{"hidden_size": 128, "num_attention_heads": 4, "intermediate_size": 512, "vocab_size": 647, "bias": "none", "parallel_block": false, "extras": ["local attention windows", "shifted keys", "gated attention", "capped logits"], "init": "uniform", "init_std_o": 0.0442, "init_std_up": 0.0442, "init_std_down": 0.0, "beta1": 0.95, "dataset": "wikipedia_en"}
Each number is 128 + 24 x the weight over the matrix's rms, rounded and kept within 0 to 255. Layers, rows and columns count from 0. Numbers have three digits each.

# layer 9 MLP up, 512x128, rms 0.144, rows 119-225, columns 0-63
125097100136120133112156189131074098144121110145111126126137102120091144153154118130124155127160102119109133154117107161120121117131125172149163133115116104125142136146113121153132106116125139
115102101073145130137132131143148143125120098140136131079097117144118112131122124174130139146085117120103140144123071124103133146142128099108115181157086157139147136132123169095113147127096118
115113103114123148090143170128112102128125135104110137138108159104122148150111121119144119133134101151109129124156147139091146110139126122140123172084115144146094126122113135121159076099161118
154108107149113192145101118135114129163106118103105100123115125114102143104159108153121107134122131102131159138136135105118110100128166180153105156165130154127125160127145156151142169143143141
077103110116154126123107093106146119111139162116154134135134086128150176102143110157149145128092145166113171128159137131130103129128116091126135134142159130157151146145125107136118099076083123
171146079178076120139058089142132138131100102141179093117102140120103135098152126124109106139114190158105112092108171132180153110123147124114182170140116108117111109107092105106111152089105157
144141116152123120132150068153111152132145145183130149175110103136116161088109103161187110101093147145141126149144109134106156127114152134106171154157114141157091123130132102069109138110090064
143103097141089152100116148135098116109150072073170114099115128123113149142164105138140149131094125169140123122105083190127077116153111143141130171126124140106114149164068141179129104085113109
104131144110070115140131130076122150159099123099124136135132119112144116076129146142155136092131121142086155078109140095090113120196101116135100133162106099119121116147146078144107155103142086
128128074160188133098098152123155109128142136166148115108143078076151124087136141108149170125104137138109108148161072100134125123156081163109122121118132164140137084071139126147139103152167087
119150097112123076117122137053141107102145169146144163089143114136157096159117117113158097104093154142117162131128086107114118091148102132115158151176124157092129141127147147178099072168151146
169132108170124130117083117114142130119102127106108104141158120118142131094104106144157108087155160119144137121135130110117133143129102087110124122100124159108131128099148130177137141122089116
131162110114110156113141140148141093119120149158105144123139162120159096118156128167121124137164140111100115107131162082134121161135147105126137124095093134112142107139155075149119142085112100
131174097110146118159093113178093130131115123101140150183101152115138161174137144107131118132156132096100143138122118125131151132128111109108108128119134121158137130115131149120116129115142127
146117110117157121147155108140106090134150123099169169121140142124096156152172140118122111138111117123104109163124133158160146101099171147144142135107152095138116101140121111131121099120143087
163121156117131124135121207157145114110122131143106117149139134098165169095121089113100127158148146124114159117129135124138131121146138149132097133110139073114142122105124099099140140135120105
158105124108131147127135104082134077152126146131126120170120140131128108122142143119116139133108162158087140142142135089165141114124136118127129121158131146124126142118113163105149095106105161
121095106108150135103067125125101165126121130136112158160133116092099136086136144114148116136169107147118127092150165132137173125154165131090100159121110127105134138133100187144152086137099127
158145125135168149115119155096100165129168119114102150083173146127111072158139134100136122130179158102098168107097164125082104127100148100123130132107129173145120157123159118138150142185172102
146097128127126106098141145121140139127099134137127134136097087106100121141130126181138130167145129118105123124078130137103134114180123110160123109128124118111128078113081105139109132131106120
135129131090089104123122142132118160118129102135138120113126128139147094151107128164106115107089151118106076133126106151098133101109114112096144124145116120110093148142065142153115137123111136
146129109147120123139103104099112130126158117144139141113123144124115168144113134102134105136120136143106161122164172114121123137132159095112158149137105112143118135189150087152101135118122119
162132141123132154115158090136131151121168146117100132145137134091143150112161127107125121100119143129134154126122154128133105118135096130140143142157133136082143100135096137143146125121141127
110097173119118112155119135121145133105136150144133123106124168123126102155125141175122179099142133120110081124131106143170122126160145117084101128146149106184100159105116116132138153063138126
121115155099112120106146088097127144107160131127167087155114138110126090140098083139179139154095143074115155102138144122087180134156138127101158127162077148107134135077119134132077183119071134
141122138165107135180087111201131189147172131067147096125136104129110148116127108131163135151118160136110110145137170123059131181126129159094115115131133143103114129189162176138084116056118133
135124138121088153084088152114127120160097091114173148149096081135115106134119166129135093130134125164114124120137108170130155097130128096146106135124130151096114136128132151125142127104132125
132125134139134138136073110183124145181144144133149109107115126082108129134143119157119114130104129083106147107101135126124102133104117152086199119146089156138109132135121144130103117136135127
148107131169149115080119095129091123094101093116105122142129144142192146120131157152131122146175079123129102136107140126176117098174180124120083105105138097130127127141156138122131120127130141
109144184146138132125128127116102137163115086134125128141099128149131114170117132099098153103136154155089115112111123131100111162155130139109126118126168148096127128178136148090097123161140107
145078150104142114094135126071184149164107123191172113174129109098091103186129106129102121119144124194137147147143136129123140125073114167097152167188106153098126167131142139136109169127100109
178138092124105124131142132172109136124104147168126156171118102087171114127120147147107150167083150125141130118143100088150150148116152135112145152119085160118092175127094136137178159148152148
077117121150083153147134164145117141105120134119095093228115130099161156115067113139140088113149155107124085116088115140136109111102067114113123147157091141132114181111108127173098088107171102
146122170121087116122156121094156128093133150150112117139155105128130148122145113119103142121113143144085100120152084094131131157147118117083138145164099115147110108086127136149146107136142121
122100127157111126120120116130109119148161110117097125138108156129112140093153158131149144151135115115126164138166080149160136091110122116140174094169133110115121101119096100170152119132129165
114117121137166088132132142148150110136146112138131120157130138122137107101126104115120126122132145112125135144113140069127092126120100171111127095158102134141147120114116139114135122113104123
118104117104108151124126144134157125099087141151103164189103136118134102124137149167107092141141148129108142077139127137126124116108154121137171146143105122147094117143120140129144112202133136
125138113163115163161121114152143159130119106108144124134109097102163152098123144123114177137116114194172135104140126119158137131140119128089125161108129152138140103173143102116119126147140111
132134107052097128151138098089118105147128131111133156134123083131108174096126136124120152084140132155113102152158133158131085069137159089149144107116144173146130132123082163108167096117100105
133165137127096139118106110096154158093120084098131099154127131162110135137111131148111151158106103144123131149124111171128142082116111162125125138150139154123139115109180089137133118110156139
114133130128114170188099072141128123112100082127105181139108101132133133136129119145094116115149147109111147159141115154100161116172154079083122159156080166160129129160156073134161179115102126
089124172134078119141125113169110115105117120133096142144149076112116128136116175125165111138148141094093097132172116137159167161073128181099128116152127141126138134108136127104143155156155134
132114146116134155112121123159110146102107096109096164148098133116113089153131145172106144124093111124131104110145139138112122171102152119125106142110155163152095154143129105128084131090103134
134113145096157166124162115096157141138155155103133137160161139144100156134169131111128137140162160139118123128057077121134132123131175142089078098123134140106143094121169207087130103149140148
088164135096113114155078186124114142076177159109130097154073129129057087162131124104130166112153111141138183143145082089082095099139132164110152127155150148120111164109100092129127135130122153
142136109172103149134138152133116124087133115133076111117122097116160132180139121137124122135106085100100144120079137155088137063143106126111158102163117105127107083143118126109174079158091189
091141108133119149105142106125114141081111097163116153151117172140130122120154165113128138154095127118125120157115126123140134146112110126100123109153096136092138149136108147142131173133140122
062124135145124137133154138111102135134152105124102107110130146154115160178132148166156148161129133090097142144141079102108083079130143110080147120132152109134138167149142164118172172108112110
172074158097088093105163088084121118109133102111116123169163188108119117096094124127124158181121149122096131138141168098072110124127146146103172123150105156139131144105123140130132090110113117
155136073115144153140119118098123085147136128154133162134123152116128133126143120147141099132163162120127112115146136154119107132154132143121128148137138118159116139173119110163110131131150143
136152122072117134134115120123118094113112109154083144103122150111118114115121156121141117137129165103145117143118122136142078151147103138114154129147116120128146151125096116127134079146124150
137124096126122122115124176141101102096141103101196119134132131122126098132138113158146173072127100102123112144116148137135167111139122114130133109173097129128112202110159133123117121127168181
159120158119154130119122097194095174159135112136163059145131148088123133113157163139148112116171111101128124113115138144108117089143099117109175082099101127110134135124149129094138135106157121
121100095112159134132129147129120153143117124146121137109118132107174177114143133193119148127101157099118153092159140135156151143099110094091114136171069122110139147098099190157140121121085099
101135142152098127129160120150179086117126126129091105112071089141117119100120120140119129155115174115108134132115158152150157125072123118126137160151105063079138117184180149076085096095123105
178121121122100140095145125118164134159112134161146114124145129115157120136149159121132110111096134169125120149127144119140160113136148140113129115098131141099096099107180143107140116119114120
098140114151155148106119117155144134161134091098073128132143152142156161090135137072117154152168174107117082116089112141130104135145121128168147122132145144105123108130112118155153165129123113
143161117144158144122116130124156166109146120153165175108116122117109166103101106097139130119120161057088088133129130128128087145136129162114096131156153104147089152095135092097157119153119111
128157118140110138123094130116221127072116114133115138057111102127158155159134129099126133112120150100087119124128095139117167126151105142071157162094098130146085126118169114110106092119157160
121130147109125137160123091144144098112146138134144137136176161132157133093095102137157122173120118160133108097134144128158122121111107123118135138106126128091158071127162104100124130134157104
197141116126146159092146157097104107134144103104114096130138116108091142111157133167140088122112131121076146113156103105156103155166126137146120136111070116177104113062121096171175120098152127
062147137122127146146102089065100136165127158115150155118133158145146105175094121123124127142154121087117088102103145137092144118137123158126157159100136107065144122105146120130114154141154137
120139126136119099144124125124100110150139141115128098144175139111117067105119156109118116117083160138116163101128155134169130117152127108114141097153137154138137121090153142129084126081094117
126124122122087115146095182134099125140153109099149131119122129142104123138126127147121122136113102126144095132099131177078121119130129115131130138129168167138149154116174174124131091126133105
141123108151122098146142138118160138102124124110124088128163079105123135109129161150111117137110139075123073135129151091128124123156132103119147139102127106140175181100117153125116143123112095
154140110162134146138123146120159166148125079149148134128097124113122085125121143160143132134137142143139100139138104107109112124154146136161163143097104147143135153128139090167121114127083131
129111114099145121124132106142138115143126154194158095133103081158130114132114138096146140125112098122107100133131138103156108107103097075155129113141196144107161134133143102072116135138088109
145120146099071108122153153132152079077123131137131100116148164113141110151140146122083164116101155089109125126065106148157132167156117102121162088117112170124151173087161128140127143116140120
117120130094122078116126161159132147163143107096125110111131113112087136184082163132128119129100115143091119092135156122074134122146162118162163109150102142167131112120080144104167161141077147
141116180167136137150136112118121172137116096110063120103173132111160153135122110124146100121158126115137073132072090132096106135181153139136108112093138132157111122165133099156098164125094097
085151142139119138161145154105134144151111117134111135104111115105139123122108118152138160151121136108109140116133107137150129123102104138136136138145145150119104137146112113131119122125162144
098104116155136113140078100132132128096101140124153158110112105103100127121101139129195123153117143122123120083122145130141175110158133156134149134125097101127112151143127137127159095117103103
102118129107144131170111146116109107114120094108107068109131088104164096122143113166142114124129125155152091108098151110104138106074146132099105149154074093130108139094121127165167100103103101
116126122125115120093119119101149135113152146114112155080130178139124138119103143133137141144197148125105106155155176113124137135155171128088137114142123134139128112162166130115132124121136126
090132118131096137103136106096134138099191128121110122153091110096129125127143116156107124157130152121107128109132120080107185122082161158142138135145193111130133146073131092123122116123178119
134088138148146115116120105144109091139127127144118157146099149117138082106117098139107125136146134120137140146076146121182124143144140122144112126150113147154083115108142113106171123126131118
084169125106112096104086122138093086121107140132121096094154136118120169130146116086119149131157115173104174136093099141129078171106135129142139117122120138130144126158129125192145125126119158
116126165147083150120115131147128167122153143158142147110131112071132116083139145169162137145153127189140136136137145118147161120110127133095119114074105151121134115145127143137143152168110096
139123123101123131110133119147128089132124071203178100138132115121128121172156153140124101146160111114140116112158071121116113107099095141116110118121110175103111122131129108115138148126122136
133121087136111112170121137147182125071093127108118173123147102097086168134144090114132142074107064131131126124145094201154130120120114131103142112143114176155132088178089129161178142133131105
134114092099107129184141183152160108132104148122085094111116151145114121112103133091170140177077133125134109055151145099133132159150102143149132156099185094136144137151138136146101090157081132
141084142136116132174133147114154140134147153119121113151135128132138125135135143142125104104075120110097147155114135130151115104107130147108153114131099068119106131138114115143121154109152126
112146153134162103107162125097079169103116092161122137153148173126121117149148128104149132147119078120106131110156110103189138148185144118115114131159139132093116100119148160099130133138104117
102128139122130127119139131121106175128131153125138152142115144136137177127132141153154132141138106117125148148127102133103120150150163171153139147141129101097093098101100158167135133106137147
154147112108138133140100143138123138100132129112118126168140174137077114112122162121157118113086120118142091089137073151128087152118144091125134153136145121070146113102119110164163155116095120
111119153123133142122151118129161155093112120136164134115150114127125124114167115114096095144164122157125094107055134136127103135163147127107158121102142114136133088104074134166118087110106140
111067104095102104114068101106081134142128137079136156139088133102094163131176129144139116131079168084117149139108148083158118123094160125099117125140129084131095122067118135145138114089123113
118153130138079114127105131124118083126168148117105114172153092088139108081066167115114161122139126146124125147139119091116165123138157131125183136117099125139132110131190131118147112144135123
173080156178146094104136165113145146108124164143126065154120107114132112096074167094124160088103134145129106115118135161122082120104150154095154093141126136132131129129123112119118127199130095
137117172110138115141150123138083151111115121107109139143109145101129167105151113134132134150124151076122116125161113139111169128140143121117143126110104103101090129103146144136155146103079098
133137143143125160085151147094096157091111128096099113120083098104140077134142099159161123112084131138149196083120105135101083092171131125115130137096082104122097124112077110114142111073137129
131128105096135093120143109113139104163122097109144127162103127072141097086135086148143134122143106093136131149150184152102165134123138104123074079095139150089138127089150087128097099101102130
136153092140106128120128149112118078090119117193093147165107137098137151127162126081191130171137126132084120118170097162143126091113098107116095145118122139078130083174153113149172102145145163
121091091151106134112087129123152093097126134131109141094142162138109129114120126109132168134111076133105140140136110112085116137108110175100111132108094099119133093140178086163124086127134137
148126121166162126190132103104111117102111116144131135134097117105138097102135147158062085107136135113123120147111109143117136126128139134122123163137099140092175162112142093133106104093147116
105085091089100140113081113110102125123146145150113186132138175095103153129106118166133171135109080143091115183144060182088150098088142154119134131135174135097159098150095084158132124173115108
088125168140131182115129149097122118135139129109117119099161106105148126124129163150125112136115130116103143125132107132135112095098092144106100139161149176118125125165116168142121124134127097
091123126109123109102103133115100149121154143125122158122121116139101105120142115103103120111136106120092118114160115112109135172171103132124127129121137143096158135153113175124167104110144127
185088133138142172102088149137091115118154114126149142141101103147114125118143144154145132108106139127119091132130138136130123147102109182146089120129127154137128168085081115158157168112123159
104092122135151185133106104116116130119148179143150141141138155098103114179130157157129108125146170120137143119116098144120130155164180140128078145082103114122138169103119134129135101111101112
149156157107150130128129142191141115154138125086116174113142110110184135088136170133138122152125133126124110105094172134084125116177113117137106120132124104151155095121102093131146153125095130
137129114139122130145152122130128100109123137107093128117124099113125101154154083137129120117142152085091122178130123124145107167133139075155087170148130172142118172123095133125160157114120077
099131094188125118147102136137121120117142124143177118144094114133142143088112122153125132144142107118134106135081135147153163100111150093114147116151130131145142186106181137102141136121184125
105088145129117140050140122150109160152145128131125128110137134135174182191126137166117165168142069158147129146160115118115084146125118159102072161109093154166101162133185118126141138168152148
117115137177134153111169128124131114150138122157096129196145144113127120140082167164102130146139110139115140140134168102112127097161129123125093142126133130112092105152077107109139109117128189
093148094116127124161117126106123104114139133133136157171193114137108121111110128144175123130138098109132132092145125127141117168147120147137140106117123128141115122163207107098151149157125132
119151111105133132116187163147102142142148092089162144132154128102146161122129114117163138139113091158120065139114111180081132114130140119106087123146132134149124176165151131173087091149124120
# layer 9 MLP down (transposed), 512x128, rms 0.143, rows 119-225, columns 0-63
156149126126100121125148094132156092132118161110102134146121164135110097110120106112106098114128104151125161118118121123147173113143126170145135133111178132083109118132128158168163181122137121
086090139132140126118118118118167119112140153097155091095151125135118121131126179124124144161139139148136082121153125142147098156082122123172120101101159115125139168117105103167126155140126137
083107122131108145120104162135140117131130120137127127153130092116111122066115112121128107142120137113146136085172124123155153105116133101090127129153111136107148111138155148148138081126136174
102090126133135095124110111111152133123165138110171099112120141109142169120104158123106136125184191159108098101090092087104118125117110129115155124118076133162125078103122097157144113157131128
130102148076100110121163104134154175163142120156114144124135150123128115152139119124099111120174163141129152112118112121111100094061126111144080119140118154147162142143133136123115182163140140
081125101105138192136118144121112115106128099110155114124127074171190144178121113139133106124133107122140123125133104111121188120133089066131101081144124130137163118110150147116115109136150142
152138095141135170116171124079105121098082103152132139156104165116129107226166114130094143117153098084110126157124141138143104130154090144140111136126053137120079156086102114109163137158140140
131122060116147118112171122101092160053106096113186202132089159128152080138124084093129147099133153123143172132146136124149116155131076157154121109121128118146141143100121165112116109088108144
124121146100140108136122098103151155083151152158129158085153113096150107156149123126106142099122139127133121109124098107170136120172106094131144161120142086091100112084178089137120121125107152
106128138130185129185136083156097171131138140120128100111075151136131130131090158095091091160171128142155116117145155152151170116128123096149105154127080137117110098134159125112142095180138113
152127168125145138144134137156116167150110125111136114139125180108135133061146144136108155132140081128161160135130143124073129111109145122109143153112132129104167102119155099103159130136114113
126128137145101102145149127119128133120149107095137105145116149159138153145100151156062107112111120117112102157150098153165140118116160136109111099136097156139142119141137132132169121158154163
167149154133111135110114113150088129116122082137137163123155162130114101143106144100171155114136104134123134135090073145120119131111066120135129095130123091125119066164118083134122167160088123
139133125134118093141086138141114124140120111157144124154099112129139118163136157120134159084138125119149146096146126093079119135129137157103133115150117126114155156142102131144116136128145152
138183084100095107101121108123142097148121145129115121151101127130155100147159117130148101114121083098148136132093110186111119139106111125143115167111165123117095125110118122121110118133098097
137104112125126130158094178160101173123132093161115162131119112139137145105174112101126100152140116118131122155155139136133132113123113150110129131149137159147150141107132134087110105133129118
156161137112131098109109101154128146171140142160171162119122136113141145164090120102136143101118106157104161127108166109172098153111134103110113151126121112108152132143138147138156137128129123
129122159164163120173152071099140100123125097098107125116114147153138110100154110173161100130156155139146107117116121111121098135100100108117145122141151148138134151151131130142153149124192110
156172129061116108133107174141160145127140150122164153131146144128142149137093125130139116144093123130113146102124106136112118084168118132145117183121175073133159098083158167147101133128124140
124144101158137096113129116103144118103127138140152132112114080106091129118092083107124132134119119137161164126098131147138114100109108125154079125084134126133143123124131153112135126208120172
112134148166167124103158123127166118129112079117140137166124154145148127110119123126111113144173118148127144107119154115136139128117143088116045130089136089096101117141162103148166140137126117
166154142140137122088126118151125132134118121098147133148171150142124134112097145159095139103136151156131181129138168153145145123160135116159078138145138111140091110124104085142137145121151149
149124124129113156093140130181126152125148121104126110116073144160145105128117127137074123117155119126156101122136108127148129108124147167135154115126149124116098113121159148133168123107139138
153097186125162103160147136119113174133107124139143149121100128162165095105121109116113155108121159157091137136201114081149129087132118140117136150140146129189119140155145155090132115126122152
117131149137128145147139162114191151122124113095094104109143111128159135122159161128153104125120106133143127134099162123111094082152078111111134096113117107116115120127102050132125147121139131
095102129153141142070159120120113127093103143121117116148067147112109136145182133142164163130086113098128147113180179105128115114163103117070106119133112109098132101144127120121126146119132116
145154125101122108136135161125141101155124119130115090127105122130095110130102125092177130135165098101105168169159102144114140127128128116152125120139120130157156117117136156129152134099132109
126110139130155115164126128114127142148126145119087190123129145123123098142153093093118161126113135107122110114097117152135146102136121133120121167120116135124113119167147106164108122130154165
109108128125093094125169106131155120117089146151135135089120160114128112111139119090144120165124127113151135139171095149149115130122094146099107125177112147115116135145126124147142118120148095
119098127134131150142115170108145102099118127145118124121151124114114181106155129125136090100135109089125166130115098130155124118125129108154153124135123128091145116104137122147117147121123103
164115161141181119123152098144130158112140120106050158156156127105136111087099120132113151135116175091158117130129143079145118179136125132182137109120126146163140143116120150034134096107117125
108111167177152098108155130135110141135141098074118126131097126118123103112089111103131178142163163099132098143144147167111058167085096114133131094129134136125092103148139133108152123127089161
104113123129101170106131155138162190092107078122096160100172096159135121148161168118158108115108105126125119131093140096131161191115155081095148067130148154146124114196111138120124122160107101
117114141115168163152087132106127163122148107096104112090109181153094066140139128159100099148120202157135113106127130141138151121141113096112115132121132122131099102149146097172194101149140107
134151151104101114127105093134152161114103140121129126120136106123119110127098170109112144110142113135136106123110143128144104142136094142154127161172139117104127134178151102142132135189124120
132125155115128117121120135115128142141119119123163163141130124123128138126126119132116146123122135155106131123066140128134137135122111151162119107084124123117133141137100166096135159132150102
169144140176147118171110119141124139144124111145126138146150118144127081113040092104109145155149119108085157118107118152131122201111119123096104160181096144140142143136133075091125129129099105
142155156143125149127129130166154124117144128115136191132136159147131136129156136109162097101154068081119131155122119123156083113113080167141102148124124144112117121107104133119077127108127132
134157138140130092128115068111151159149115131162144142114098130169116103148127110130122139178147143127144093124114066119154132113105148154146109149142083132137154150117157095087100115091151102
141170112138154131134116124160132120124131119166124114092134098112136113133116165136105114040148134093147156132130170123137101115118131140117161123117121132129082125130059154130113113123080153
124125123152141134151087128083159136109171084170128135142168162130120116143145141146121131054084104152105129150122120137085150145138120134118111098151107173131072132115165093136145156162132119
131144133170070148148108121088136108160127120127119098134107131108082100130096117177079158109101132130133170129138122142110112107157155117175109112111149138101171160143089100154151171119139119
108090144143207090150145058200112132079140144145124117113136136099125130147087146129075152101130105136133170142183100157149161109084120133168158153104205116116162085123141078118106170071166102
138157163109098061155193106144108110137138168087106130143118138125133133180139098120106146134124104171115145114127138159108163123164151136141163142149126113161140117120107138108152189122119119
132103168193120151089152065156171172135119134141131120112163172133131153196156133112136097164136107088154131121143102152140160142114122144116089166131144112136092098153114161113133141142148119
127072168166118120129142151123109143120120120116129129120094160122134147145156052130124134107165078150127146158154164124113135104137106181148108102129138164118112097166161111094095126125125123
169130173123132119123183157142135114101143151129124130139119126118138137124115102115139121157136104124115116125138120171137117128170106108113103148113168118158140107147129128136146121124167094
167120150117173131116134138138084126176125122123130156163103127166178091151140163123104134123158198114128120095104110097112157128179119148136164177124104128137136142162088148119135125130119098
156186136139106102117153161128140117130160111131130128063118117138073157124130126082117120135160158114075126135141109144117131140131080093142107119118095145107144144093115093126135125174166165
138157151147103148153159140135160132131115119147104125134131140118125127129125110126111152133138107145144141156150116143087147116150110164180114128107098103155160123132097148172116106123178108
137102144122119110139147134097101145151160136158104160149073120090123111152116117148089145113114128110116120153146098126142154124141167157132105125137114157127128108163169129184150157161119138
166132176140154138131113089151123130138079103134091124113155163134115115155111118082123136116155093155152087137116137117098140162137118145144097179120078157118132143126110095130111104104140140
106131122147130116099114138151096135147113146107148118119162148183119157127111149077108113144152111139125133099134122140146169100135158123123168122106141092118136108169129147108121115117120160
140153126134163108094130108109130147160123134166113118148126131163141124116136131146107108105110114096107150160104069135142098103116147118123155158161142133154119106134141097121166137096166146
103128143151155066137125163145102091071138114167137080138157116142115103088134122105122147100074124125129140120098098137108141131155123114127099109165105110126145098152152116132081121136117107
130127114103159116115113133118166138090092101130118153120143106096122162136148135139113096103136118100145109153122140110139120138109144091105116132143151112142116150125127137140139131123130102
099072096135109115152084125135105106162120132141105091110098132104149118083130156115120115143109106155157179141078078144125144144113125096138110127135139088048115092145128135136142106152153095
088150108111132135147185167122127093117142135122130080154132148129078121152126127166124149145159095160100111139141138151114134114148158083101156133129122103143142153121136117115091122112158138
174136136111152136112133133111128145104148120126141101142173140120136156145127133093154131091109121148159139174127176154151112101130133121114115195143119136128128110151126161128133136140158174
110117147108163089144111151100094133117140169121129159119077120171149130133104065090129136102113109138118141088124117130153108126109154188108096132113104113136080148128117125144134093143101141
122118152122134153163107160145133141167096119110132137091078120153107175086100132132134135144128127137101112169088179090134112143127113150078106144150131165111133117134142167130091110140112122
186116107103125118105091085180103118144142120097159113093180127126130135119140154104148121103136164126102143152135150124072142122146150143117159125116156166141111111164152105124128124116112116
124134102155130154141126147142141125117090135134120145147176143106165110159081135121106148154156152134133139105132104118123143155134157151095109142124103127119124150140137129176100115098098148
139126120108172109114132139178147147122121152138137183149118138140156138111099136096128128122110166161183128142127135161169114110165112156165163124093199146154140151147132064094144145090137145
117082145148137155103160115156141120129159141169119160115065167129154113167159074137138097131121091108088120160132103137156103159096122136137141124139134128127117107091120107152111149115145154
164131137136113122090100129126094130140146106110119076124155132120092144111136097147134148074116130120093164153146118081125156149114131182124115137126155115120132084118094104112101122138147134
143160110103100125114108130143131121156140137103173160112149095115144152130197132121099134117136119104157120115133118135094149168124138129146114144128095109123131107126098130146123173132109114
115127143115126098093147156123140119138110114094105125113124120124170172126145140154129114153095159148122103081084157110137079073107133118207163141122147120090109172126108151151122125130121112
116096134113078100112137162161097125130108109111114164171136117092148136122127169150077127148144134178122162157143124124069168153107104113153144106145124085109122157147129180061187129154139117
162152149094132155150069146201132113146131116150092131119119130094090162087095128163126149137123110129157129127130113092077141124121118139123082150124107109159136099159104148123135130127141107
129121142124139103144143117153133095136123141118132148114139138094131153126119125116120115136125129132126119155119135117107114122095115108143144101123124122115134131115151132095147129168147117
112178156128088092181099134125096136099120166123134122103168137155156117084138104132086097151123133149147124129112086132096152094084117102146145160082134150103064129124147129138174094149111183
157100119110093137105156129143098161085116163093115143151120123186134137063136106099132152097126101097137194161109141160105097166136087145115112097117118168092144136113147103134153110131111106
125102163106156060110088180153146181109058213157132152106097170133174063082154117162099110136145122162136176174138140120174087109159178160121141137140164077123164136123094129136092112133075165
169092123139157144141117103149142123155107144129138143129105101130133106139153101101110096126120091139117164135159129129138130107129107139174137081142137161117136122135140127134101156168120187
129138095120102164176134152147130158103117115099123122090135131140084134152118139105099133116110149128111119134162088134153140152130121157112140121092132079137155117126130126153132124123123088
155099102137108111136147166131164092110167197130103114126127082146049159126141120149128134097091174146131076169129184160199115112140157166146117154094185113145131095121097163139182115074107117
131098123119141118175191122163119098095131114140150052118094155088148121116125126136082118136175118081121138145109082148105122116129143119130117137141093143101122150048145091144134134133126076
132143097169127087109157125121126132134099152108140155142132120118142148115141137145140142136119133162116084110142123106125098137084149157157159107099101161111128155094116126160087128084155112
135150138120120091168169125162140162147150185122126137114089135133116148119148196124101118134103116117137135142085134171118135116124100113133133114133174140095134130166167136139111082146096083
139115126096076068109108109122132148117097107173097145132175112094142103120100131130108185163083130134150159096120130126143129127158093128145101180120132145110081123114144133166095114131147148
137121146173092107107127148151145094107139118119142117149154130160147156156155128145105126136111110166124165130113109141147100127152126121159116145139140096133119123133159066113142121124143142
113147106105165144115125183143107064118159137158134128137173086146120086082066063159095166140094172139113092124127147100105084105174136134145109124131087124164146153162109179161125167167136208
119078176122162144155171083092143100132119148121127137130149167186201108151116130116068164136088158119101126076131125176077110116135118122119109112140093167124145142130114098118139169114161139
150136184132121083110130126115135178155171136136114136145092126073170092146131115150136088116140115122157121138112162128128158147105132160148137144150112159131136133150132113138155162177130131
162149137130148153108132095160096120089099132120119117121123123075125113105158136109139151111101121164181139112113143099162123123121103146151155126174125117113150125125158123149085109096141114
140162107140124167154075113125088137129127089130154088152109149137098091122081067143165127107116121136178107114122137112129162134140130104116145145171157137117165131081190082130133133160100093
164137130111108133099128132103127190135129118151114166149119125102066087105108121129111152141166088135144128123183127144110117126098120153102122140128150087146083121114124121117155164124091116
161140111120167148152089080129128117096129110103091198139134157122104110117113131163126124104135090152166105118147141148129125152126110100097156120119133145127133110115103124152160137113092103
128157089141168084143159118148118123145065125130107143146126116173182128095113092130104159133061124150112143081133129100126111105113117145141117112140129166116160117095105161111163198130129152
098109088169122107121119150103148147124083195132120133151162171104170105124138122086129149130103125120122163130138138102111161152179130110101182078153121118107099127094123096124121131160132113
129121119169095134156121147120132127136097143157098165130166166118154126160134127168096171104160146137167109126135110129139145137132087126143161092100153122152103133100159115140096142144179103
109088112162067124107127117117069101114131147144152152103114132108129144130133099153087138146124093132148120152112152080108094161126091086132106147163121121107136167182114164148160146179115160
141136161147152127138147121090140150124136155089119119085093081127139127132120142133154144123154130143129130117082156154137160098165138118182128121147096129131139111117125134114140068152158138
119139132106109118088116114146130128111123136169156106129146120181137134151096135099131096105116126136163136134165119092078179134148145144140127123091157103113158139158127146109148136129138154
133181117132172116129185188183114059087138109092153098174104140157096128096133122106127154113093165113105077151093117115117139139088131113150143115161147186121119143094095147162079128114133104
137144145096153111117116138099136114124126107164133114102130115143101110158109124153111133104132120117116185151114135133159143095157135080117144116119095112144140130088091120081129110123130143
173130147159109107144137112125127130132126106123132121143113106120174112110135137117097137082101136165111147127186084121152138132139120086142110076144150132127091118138126136126162125122142101
172130139127128092165134138146109122159135092121105161153140096139138116140110136104144119134118142174122136137152135113113135128128144111132131092123093119129152086128164126127144108143101133
132117110111117105121061135151062140128129134096144161115165153114128124075123144116131132106123117107127134181120109119074133138180111124152147177135071122127126107144155133164089117135136130
104141132126069135143162126133093102109140132108123085112114124157122085115184080121119130106101148157118114165153153143152140121131141144146134112149128144091142129129156169114131153078100135
142169119148147132120131140147093160136132125109101145135088117145130100124127126088111101131104068169109147131127109091113143136127122139138167138085110109133104130127101150105132128163107118
136064160112166134112096175078173116147121151145110139070136119103133114153143129128162112106130115121143146126138095194106081157142111124104179149106173131153165132123125119186156137137098149
132112119141122119162095163122142155129117115092079090153143137138169094159081097131148106136158138107085170131131114127104138124126130137096122168155097127141154121118106091085119136117111179
153127177147166125153140085134124085109079134133151122065091105161161111133124150105117112118148151097139132122069139123149165137073103162128105091117176140148159148125152179115116108138149096
072115123113117127132114146136143130105113140122133126172114177127153152152182143122108119115132138108171127152168119115140141100111146092148145136138142119158161112189104109174178099160126177
135133098140122092122117098146138112146100154120090137127103124125166158148127106089112145191133166145112149107105124156134129149159132118114091109144151143138118126128107120089162084147162151